Part of a small language model's weights.
Size: 13 layers, 4 heads of 64 (1 for keys and values), MLP 704 SwiGLU, vocabulary 3257.
Each number is 50 + 15 x the weight over its row's rms, rounded and kept within 0 to 99. Layers, rows and columns count from 0. The size before them is the row's rms in percent of the matrix's.

# layer 8 MLP gate, 704x256, rms 0.0901, rows 189-214, columns 0-127
100:50 92 48 25 32 57 56 56 50 72 13 71 40 39 49 30 64 63 75 47 63 79 31 51 58 50 74 48 55 64 46 50 44 55 41 54 39 54 33 73 56 47 68 49 53 53 47 49 45 41 64 47 73 57 56 60 29 38 70 54 38 63 72 46 55 39 38 50 85 07 21 33 57 39 67 58 26 47 67 51 54 43 28 40 50 46 45 72 26 60 60 34 67 48 68 42 56 33 47 33 44 44 52 49 69 30 64 47 38 68 56 59 31 36 46 31 65 46 75 55 56 34 12 57 46 49 79 23
102:43 34 29 50 47 45 53 48 67 46 69 85 53 71 47 75 64 50 33 38 52 47 61 64 56 39 39 55 62 59 37 84 53 38 67 59 47 31 38 59 17 68 57 54 39 69 28 59 44 60 73 58 58 47 44 66 38 19 22 34 49 66 73 77 38 39 26 67 52 61 44 48 34 32 42 46 54 83 59 42 61 32 47 68 73 36 57 52 51 38 41 54 77 63 66 46 34 43 29 39 50 36 37 60 25 56 47 36 63 50 43 45 20 43 51 51 42 61 43 50 46 43 31 45 56 72 36 27
108:43 47 44 36 40 67 52 42 64 75 35 32 37 66 72 57 52 35 21 18 61 34 66 53 39 42 36 45 53 38 51 41 63 39 58 30 49 56 34 65 53 63 58 55 41 46 73 35 57 57 55 52 53 33 39 39 81 28 32 50 47 44 31 42 40 63 52 36 33 47 54 67 80 42 62 39 46 56 61 24 77 47 62 43 36 56 67 45 38 44 55 50 58 46 52 72 60 39 29 53 36 39 63 45 59 70 48 56 73 64 48 62 50 34 52 72 70 41 60 39 65 46 59 36 59 78 77 83
102:41 37 52 44 60 80 56 66 74 25 53 38 43 45 51 40 49 23 47 20 55 52 24 63 40 41 35 16 54 41 21 55 49 58 49 78 68 46 43 21 46 49 69 26 52 48 55 41 40 44 69 65 62 54 51 44 32 67 36 37 41 51 36 59 37 50 74 50 78 63 56 39 57 58 61 39 28 65 43 65 27 61 45 55 43 27 44 33 59 59 82 61 56 31 94 84 59 43 34 21 48 35 51 55 36 55 41 62 49 36 56 31 55 41 83 51 31 65 30 56 66 56 58 89 53 60 45 45
103:57 70 73 48 50 69 46 29 46 50 55 43 64 89 29 86 36 68 18 62 38 54 38 66 55 58 39 58 57 56 45 41 57 47 71 32 39 39 59 23 41 33 46 45 33 56 42 50 42 63 73 82 61 61 86 38 49 71 78 49 47 35 51 49 28 56 62 56 01 57 45 43 60 07 48 55 64 41 24 38 61 57 58 35 24 48 38 48 72 26 49 58 38 63 70 27 50 67 60 39 47 46 44 41 44 19 55 69 57 63 41 66 68 61 43 50 36 75 53 42 57 64 63 64 60 45 71 60
098:77 66 36 67 55 23 48 40 71 31 56 72 47 48 61 41 40 62 55 28 47 39 70 60 67 42 49 70 60 52 55 36 50 49 56 75 46 52 38 31 70 54 61 44 49 55 49 65 53 57 70 54 61 65 37 57 25 37 53 54 77 57 39 39 40 50 45 50 61 74 20 68 60 61 52 70 05 40 67 59 65 74 64 68 29 58 46 48 72 55 38 40 62 59 33 58 66 67 39 47 85 40 70 27 33 17 44 27 45 55 45 67 40 45 76 37 44 76 54 62 57 50 79 39 64 55 58 29
091:23 44 45 25 73 51 40 29 67 44 50 22 29 61 77 57 46 44 36 68 38 45 55 49 34 59 61 27 64 50 46 56 61 48 43 27 48 44 33 59 26 41 41 34 60 65 35 57 39 59 56 48 62 36 32 77 50 64 72 40 69 39 77 65 39 64 47 39 61 59 44 88 43 32 56 65 09 49 65 48 63 30 48 27 66 70 75 47 57 34 31 43 33 60 33 38 38 28 17 45 39 34 73 42 68 42 79 47 66 53 45 43 54 48 49 69 35 79 47 65 60 45 69 62 88 47 45 48
102:32 30 42 30 84 61 48 35 78 55 53 49 41 70 36 45 66 53 36 39 43 47 57 44 25 48 60 32 64 42 67 34 49 52 48 45 24 46 79 24 47 25 42 77 38 38 68 61 62 49 31 58 27 26 53 55 41 48 76 55 37 40 32 52 57 29 23 47 53 68 45 62 61 48 60 30 63 42 50 70 61 35 66 03 23 37 57 50 52 43 64 37 36 18 35 31 41 54 38 35 49 67 38 77 46 67 58 91 63 70 51 42 34 79 40 49 22 62 68 63 64 57 57 67 50 46 50 54
097:54 69 52 54 42 82 50 54 41 57 46 35 47 62 55 59 43 45 39 64 51 31 33 72 44 44 53 41 30 30 36 60 59 45 70 48 55 41 83 26 59 50 15 11 46 52 62 59 57 64 70 49 45 72 36 36 65 46 70 62 49 41 60 61 56 61 58 58 31 54 83 53 40 53 78 85 68 51 61 52 59 56 64 53 51 68 52 71 45 56 50 61 52 78 54 33 61 21 79 56 82 65 56 45 56 31 61 66 57 39 92 43 65 53 62 39 44 49 49 37 27 33 36 52 56 41 39 69
106:65 30 53 30 49 56 17 72 73 34 47 40 49 71 50 73 53 54 43 19 99 57 22 42 54 26 46 76 76 72 41 30 84 32 45 42 64 23 34 68 47 67 54 62 76 54 57 48 32 52 65 37 49 39 72 38 52 64 50 61 38 35 40 38 30 63 67 61 50 61 51 49 69 45 51 61 27 74 69 54 57 55 32 41 42 63 60 72 52 54 41 58 35 35 51 42 51 77 29 85 61 41 88 50 35 58 48 62 52 31 36 57 43 65 41 33 46 52 34 14 63 56 37 39 65 59 45 25
095:58 43 13 72 44 48 51 27 33 65 87 36 60 34 33 75 41 37 61 80 32 38 39 61 37 36 61 56 44 33 63 68 53 56 67 83 44 53 64 42 49 82 30 32 45 38 54 44 53 67 67 44 29 50 45 46 51 31 49 48 62 65 13 55 45 45 64 51 58 39 55 45 68 41 49 56 50 47 35 68 50 63 45 66 49 43 79 32 29 59 52 66 53 36 41 53 64 75 30 64 10 30 42 52 60 39 18 65 42 58 69 60 40 71 45 43 57 45 77 52 48 32 24 51 65 55 70 36
102:52 41 71 38 32 33 50 32 52 31 52 54 35 40 60 73 70 27 74 30 41 63 57 52 52 28 38 71 31 41 39 08 50 54 45 60 34 34 28 51 47 71 67 57 70 92 48 37 54 56 50 49 76 68 39 11 34 57 48 58 50 45 65 59 48 52 60 52 41 68 53 24 57 43 41 54 57 42 38 31 51 22 33 56 57 76 63 44 60 63 51 40 42 43 50 69 55 51 56 16 65 36 46 18 31 47 42 47 35 82 50 43 69 72 77 37 78 56 59 44 47 58 43 40 71 30 56 46
095:50 69 46 48 44 46 34 83 66 44 19 57 53 34 46 42 43 48 27 75 62 80 55 70 59 41 39 46 61 39 54 43 48 43 64 58 32 53 26 26 32 46 29 39 32 38 56 69 18 63 65 28 58 43 64 72 36 55 55 52 58 83 50 20 70 24 74 33 81 15 27 57 74 57 22 43 59 59 39 56 46 65 38 61 75 57 68 58 30 42 31 46 53 56 52 49 56 34 47 77 37 40 56 42 35 71 55 69 37 73 45 46 60 77 37 73 23 37 71 48 63 60 34 57 46 56 52 65
107:38 59 68 40 56 77 53 42 69 51 42 40 65 47 47 29 46 37 30 62 39 58 57 66 33 40 81 24 68 50 34 53 83 29 50 58 29 30 58 53 34 73 62 34 48 67 66 37 86 30 62 41 51 57 01 51 57 63 42 42 69 40 61 58 64 59 46 32 80 61 74 27 40 31 63 37 40 45 71 30 68 40 72 44 38 48 96 35 51 56 35 40 31 55 63 31 46 43 48 66 48 55 42 57 52 51 56 35 64 52 43 40 58 30 69 46 52 83 36 33 18 44 55 43 63 58 57 42
104:42 30 49 56 87 51 37 32 73 36 32 55 51 54 57 23 56 48 54 62 49 75 81 50 52 33 68 49 30 81 49 27 60 58 70 41 29 63 36 31 58 31 46 32 44 47 43 44 57 62 33 48 64 46 32 69 17 63 57 53 57 55 74 65 37 83 36 55 51 32 50 74 60 46 68 25 70 59 45 49 54 45 41 39 25 40 45 42 51 52 48 60 68 26 60 58 38 42 23 66 60 49 52 28 57 47 55 26 64 55 75 37 43 46 46 31 61 40 39 46 56 68 72 63 39 47 57 64
100:64 51 48 41 43 66 55 51 65 49 32 41 45 71 55 42 63 40 35 48 56 46 69 57 53 68 63 36 30 36 54 58 75 57 69 56 77 74 58 39 45 63 43 48 25 80 35 51 44 29 70 55 34 38 13 45 61 70 67 50 64 48 51 70 47 12 53 64 68 76 36 54 43 45 36 62 46 51 37 41 37 56 31 47 38 46 48 49 65 69 34 54 36 32 67 53 35 31 33 55 28 54 37 52 29 50 30 58 42 62 75 62 80 59 35 43 34 55 52 47 60 54 42 58 45 22 25 39
098:43 45 53 54 49 45 52 44 57 38 43 34 54 65 60 57 46 77 57 46 60 34 59 46 37 37 45 29 57 38 44 18 39 69 48 19 55 49 39 47 33 60 63 21 33 42 64 55 47 42 54 59 27 47 68 33 42 49 29 52 57 54 52 31 35 71 39 65 24 35 62 47 33 24 41 31 58 71 66 23 45 38 42 47 44 23 50 35 44 16 71 26 28 68 56 48 58 41 52 59 70 46 64 31 62 33 38 44 21 61 32 70 58 54 79 21 69 53 30 52 29 55 38 44 36 68 26 49
101:54 64 37 67 32 49 71 44 59 35 53 61 74 52 58 55 34 52 51 61 60 33 71 30 50 27 52 44 67 51 28 36 60 47 55 45 42 66 67 62 28 57 55 69 37 43 44 77 35 32 75 34 20 36 43 60 76 50 30 37 93 46 13 73 45 37 23 51 50 44 60 39 33 45 29 78 55 52 70 35 45 61 17 40 25 54 41 38 49 22 70 42 73 64 39 67 16 52 43 77 51 24 54 71 45 40 40 61 46 45 43 47 58 48 54 41 48 59 39 17 66 83 49 44 63 43 68 29
105:52 56 49 72 52 45 49 69 20 67 72 55 67 32 75 53 36 87 56 27 66 56 53 31 49 57 47 38 21 49 61 44 65 47 74 76 49 46 48 73 13 64 48 44 53 63 82 36 30 75 35 33 48 60 61 49 16 47 40 57 41 66 42 42 40 42 71 48 46 24 78 43 38 67 30 40 63 43 53 40 44 44 46 56 62 37 42 64 42 75 66 62 72 37 47 32 57 54 61 30 64 70 52 29 54 53 40 43 50 52 33 73 38 36 63 47 27 35 57 33 76 60 35 62 36 63 32 92
095:58 56 57 44 62 69 62 66 64 46 68 40 33 70 34 62 63 67 53 64 68 40 46 61 42 37 49 58 18 19 36 61 54 51 48 60 72 50 58 48 58 60 30 56 77 65 78 53 48 58 55 62 37 74 53 42 43 32 66 38 46 48 37 53 65 47 65 54 43 47 68 73 38 72 42 38 66 38 61 49 38 39 57 78 46 63 48 63 41 66 68 68 49 49 59 51 35 65 38 69 38 41 74 56 41 67 53 66 37 00 42 32 82 47 59 21 53 56 73 78 55 45 62 55 37 67 61 54
104:48 47 56 43 43 66 30 31 31 52 51 60 51 53 60 39 47 17 42 53 48 48 63 61 60 55 82 68 36 78 22 58 59 60 62 71 47 55 57 57 79 23 77 76 45 41 49 74 37 44 54 37 35 34 54 70 77 42 53 81 69 44 59 39 54 31 50 81 60 44 44 29 45 46 39 64 54 42 46 34 45 40 41 51 29 60 59 49 37 66 16 45 39 48 60 66 56 48 30 38 25 81 57 40 39 26 51 51 53 36 58 45 48 43 36 56 33 76 51 71 68 80 50 39 72 39 60 51
104:63 53 39 65 41 52 34 26 40 43 76 51 40 42 44 60 58 53 34 60 54 81 48 31 72 44 42 58 47 35 55 48 18 49 45 64 74 43 48 44 58 47 62 49 67 55 56 50 48 40 71 59 56 34 62 71 39 40 66 50 33 56 48 43 70 73 36 26 48 69 44 42 39 57 54 65 40 33 44 54 36 59 14 28 20 41 43 46 37 48 51 56 50 05 53 49 57 31 31 66 43 27 61 65 66 77 39 57 50 37 54 52 57 52 67 29 65 57 42 44 24 48 53 52 38 12 80 30
088:42 54 51 45 64 65 63 43 30 24 46 51 34 60 74 78 27 37 30 66 87 63 72 51 43 53 93 51 46 38 63 59 59 59 40 69 25 31 53 58 61 47 55 53 40 35 38 64 44 64 22 69 51 41 69 74 65 27 31 59 57 43 38 47 63 47 33 51 34 64 32 58 34 63 55 67 61 52 43 38 61 59 50 68 71 31 58 30 52 44 59 99 57 43 76 48 43 58 37 51 53 49 54 71 27 59 34 37 69 51 36 60 55 50 71 74 38 56 74 65 19 48 49 24 72 51 68 47
098:52 53 36 48 62 78 46 40 36 40 50 29 43 41 50 30 57 50 19 33 64 36 33 51 63 69 32 64 31 29 29 34 29 41 35 46 74 34 56 25 70 46 50 52 55 42 61 68 82 12 50 26 54 55 65 77 53 46 42 60 53 73 45 57 62 55 51 43 31 74 49 49 83 64 42 53 46 64 89 61 60 42 36 59 71 65 35 40 39 87 67 34 36 22 32 80 50 48 36 39 50 40 46 47 50 40 52 47 53 42 41 48 71 63 49 46 61 61 36 67 25 49 66 20 52 21 41 52
102:39 56 70 82 60 90 38 39 56 23 53 44 44 43 64 67 31 44 48 70 53 65 55 38 28 44 36 28 80 35 27 77 83 52 65 49 77 35 50 57 43 56 38 34 22 65 40 59 66 68 38 36 13 40 40 61 40 51 11 58 50 41 40 60 44 69 31 79 50 51 44 35 48 77 53 55 40 34 46 54 34 51 46 54 70 50 58 43 49 30 33 51 43 35 23 73 50 23 38 48 31 40 28 68 35 23 40 41 41 74 65 48 53 68 62 78 48 51 33 57 08 67 53 43 56 41 75 37
099:44 32 53 95 83 70 57 49 57 46 66 54 59 28 49 70 38 53 47 39 28 41 53 38 81 47 52 40 56 35 41 30 71 29 39 59 47 49 45 78 37 67 24 51 44 50 38 62 70 70 75 47 47 48 69 35 68 59 30 58 09 27 44 56 67 81 58 61 54 46 48 56 32 53 45 60 56 53 42 47 39 29 56 39 25 46 74 41 63 46 51 45 29 45 71 69 04 66 29 70 47 57 46 53 46 81 44 72 31 42 47 58 36 41 53 72 42 49 52 55 57 34 87 50 32 35 47 30